Part of a small language model's weights: width 384, rotary positions.
Each number is 200 + 40 x the weight over its row's rms, rounded and kept within 0 to 999. Layers, rows and columns count from 0. The size before them is the row's rms in percent of the matrix's.

# layer 3 MLP down (transposed), 2048x384, rms 0.0868, rows 1073-1076, columns 0-127
100,162,210,184,200,210,267,201,162,214,189,125,168,191,213,203,236,250,255,168,193,188,200,101,139,266,196,196,234,184,186,123,110,168,244,223,193,264,162,163,129,235,133,253,179,192,233,214,269,237,253,226,291,219,142,215,277,215,220,201,201,168,243,196,165,126,236,155,214,152,217,131,219,227,165,209,97,232,188,111,193,195,141,224,203,225,166,218,231,225,225,209,232,238,269,151,161,211,185,170,226,179,190,211,264,194,186,244,175,163,195,188,267,207,166,210,123,167,178,172,177,144,220,203,168,201,199,132,251
097,133,226,182,204,164,246,176,270,174,263,209,211,229,273,224,175,220,238,161,218,219,170,187,169,107,153,253,371,185,183,205,224,170,182,284,218,187,144,183,222,178,181,149,179,211,305,199,148,174,210,154,189,180,154,218,173,188,236,275,143,197,163,275,282,187,201,196,180,214,202,234,210,209,159,172,260,193,258,248,146,217,194,197,149,159,203,182,209,242,190,230,224,203,184,195,189,162,160,250,173,210,248,173,189,220,124,169,197,196,177,260,201,195,235,177,196,213,284,195,182,160,160,168,240,227,230,192,179
105,159,141,249,221,209,230,138,233,199,204,226,155,188,292,178,213,197,131,216,212,176,285,216,213,141,172,229,246,158,222,268,246,128,228,210,129,208,222,208,242,147,207,101,180,254,214,287,205,98,160,159,204,251,214,236,248,219,178,195,211,128,116,235,188,198,266,172,177,207,240,175,159,214,135,206,159,196,184,161,168,166,210,147,205,164,211,149,129,117,205,173,225,199,214,218,206,141,195,219,185,283,172,206,210,188,270,157,210,191,154,232,172,264,153,229,181,237,176,234,176,158,262,209,143,132,185,294,213
107,172,132,124,149,173,215,167,231,212,270,176,213,167,154,132,192,236,217,186,206,184,241,234,188,158,207,228,141,166,208,212,236,237,154,170,222,201,242,236,190,180,213,154,214,177,263,237,208,248,226,150,248,255,211,158,224,223,219,187,179,236,267,222,184,195,135,221,285,195,217,203,192,176,198,195,124,163,262,252,137,212,220,220,140,207,238,279,125,149,306,172,201,227,166,151,248,218,183,171,159,184,201,207,220,79,207,206,265,172,138,209,177,208,173,223,218,232,191,226,180,176,239,212,164,240,195,211,273
# layer 3 MLP gate, 2048x384, rms 0.0933, rows 1074-1077, columns 0-127
091,260,215,172,155,165,243,217,194,228,250,218,250,253,181,232,181,203,156,177,217,177,202,136,249,218,196,270,262,100,193,162,201,160,230,213,248,160,193,210,233,159,207,170,253,211,217,227,169,204,247,196,156,211,204,228,207,192,218,179,245,190,227,209,147,212,154,182,271,195,221,171,203,221,189,130,247,268,171,209,199,223,76,251,268,217,171,153,208,235,209,215,191,247,221,187,232,195,245,265,172,171,207,219,243,218,230,249,238,223,201,199,192,192,245,219,148,227,185,190,206,234,217,171,291,228,203,159,166
111,191,152,170,141,192,204,222,247,190,197,257,248,181,126,198,196,149,199,182,129,243,204,171,212,207,187,209,214,243,179,232,211,263,186,236,175,258,153,226,222,215,153,144,243,162,177,197,206,162,231,213,173,250,206,215,234,184,145,243,195,179,228,225,161,204,241,226,183,193,177,174,171,186,219,224,150,219,160,205,174,164,222,182,172,218,138,161,263,206,198,232,216,198,143,208,225,106,221,204,306,211,191,190,219,229,187,263,319,226,187,187,145,184,164,207,257,190,207,199,238,216,198,108,296,157,237,267,136
108,237,240,213,193,251,206,215,213,223,209,224,201,161,156,188,129,204,211,252,256,203,127,192,224,255,243,220,168,186,211,183,174,147,172,200,238,109,226,193,229,163,174,75,129,178,194,229,167,196,228,197,227,177,244,134,199,218,207,252,266,177,153,260,228,200,135,271,290,182,230,308,166,148,176,279,224,279,248,198,208,188,206,176,175,159,151,208,259,165,204,210,199,187,232,198,193,227,162,274,257,214,260,178,236,186,162,194,165,152,157,235,174,194,237,241,179,183,272,260,179,240,176,229,142,223,166,220,238
096,256,213,152,144,156,153,254,128,176,121,212,166,267,199,282,202,245,174,234,210,170,156,266,148,231,240,242,215,236,292,194,180,202,291,183,222,212,203,146,325,200,188,194,252,268,181,200,156,227,219,218,139,145,191,246,226,209,159,164,189,192,145,148,226,212,194,216,215,180,219,215,187,201,261,129,209,198,174,230,236,156,265,265,212,153,229,153,258,119,177,150,198,189,95,159,193,146,282,194,213,209,279,188,261,192,202,154,245,161,223,132,190,180,238,197,148,191,199,118,214,256,234,178,275,191,157,136,227
# layer 3 MLP up, 2048x384, rms 0.0933, rows 1074-1076, columns 0-127
092,280,231,249,130,179,215,187,176,243,171,100,178,235,262,240,176,181,200,220,260,201,252,162,281,257,219,242,206,194,212,137,263,202,159,185,208,226,202,273,236,218,203,236,179,223,267,192,232,218,240,206,153,255,120,203,207,163,183,193,257,187,208,133,205,247,126,177,254,246,192,265,169,173,210,177,171,312,135,193,205,209,167,131,239,206,184,162,209,205,199,244,238,157,258,200,167,186,165,219,221,222,212,178,241,284,244,191,239,213,202,279,244,163,184,195,235,158,220,176,180,185,166,207,146,179,240,178,229
112,175,208,274,99,178,185,228,152,209,219,189,196,229,150,240,247,149,193,211,224,159,216,217,217,149,192,191,174,105,180,246,165,195,254,191,201,261,188,191,195,148,159,220,175,207,164,178,171,161,216,240,221,131,172,131,173,181,252,209,228,256,228,196,185,181,214,216,224,259,124,156,207,217,234,136,195,216,170,227,263,167,243,207,204,270,247,157,193,130,237,135,180,271,215,208,209,173,212,245,247,172,198,146,250,256,136,237,168,163,160,250,128,186,233,210,223,238,208,216,253,271,269,189,164,329,205,265,260
115,162,228,266,197,188,195,229,270,164,209,146,148,164,136,239,164,190,239,256,272,255,155,160,189,167,177,201,164,257,133,194,230,260,156,177,217,136,180,244,244,217,199,149,211,197,259,277,197,233,248,217,246,186,248,218,275,280,268,261,252,279,228,202,236,164,189,231,184,144,229,266,149,226,177,190,159,244,264,175,243,224,160,158,204,213,183,207,191,203,224,252,254,175,195,168,200,236,137,253,220,221,288,231,207,197,160,126,175,192,168,200,173,187,187,221,160,250,221,176,175,208,174,112,215,235,192,103,184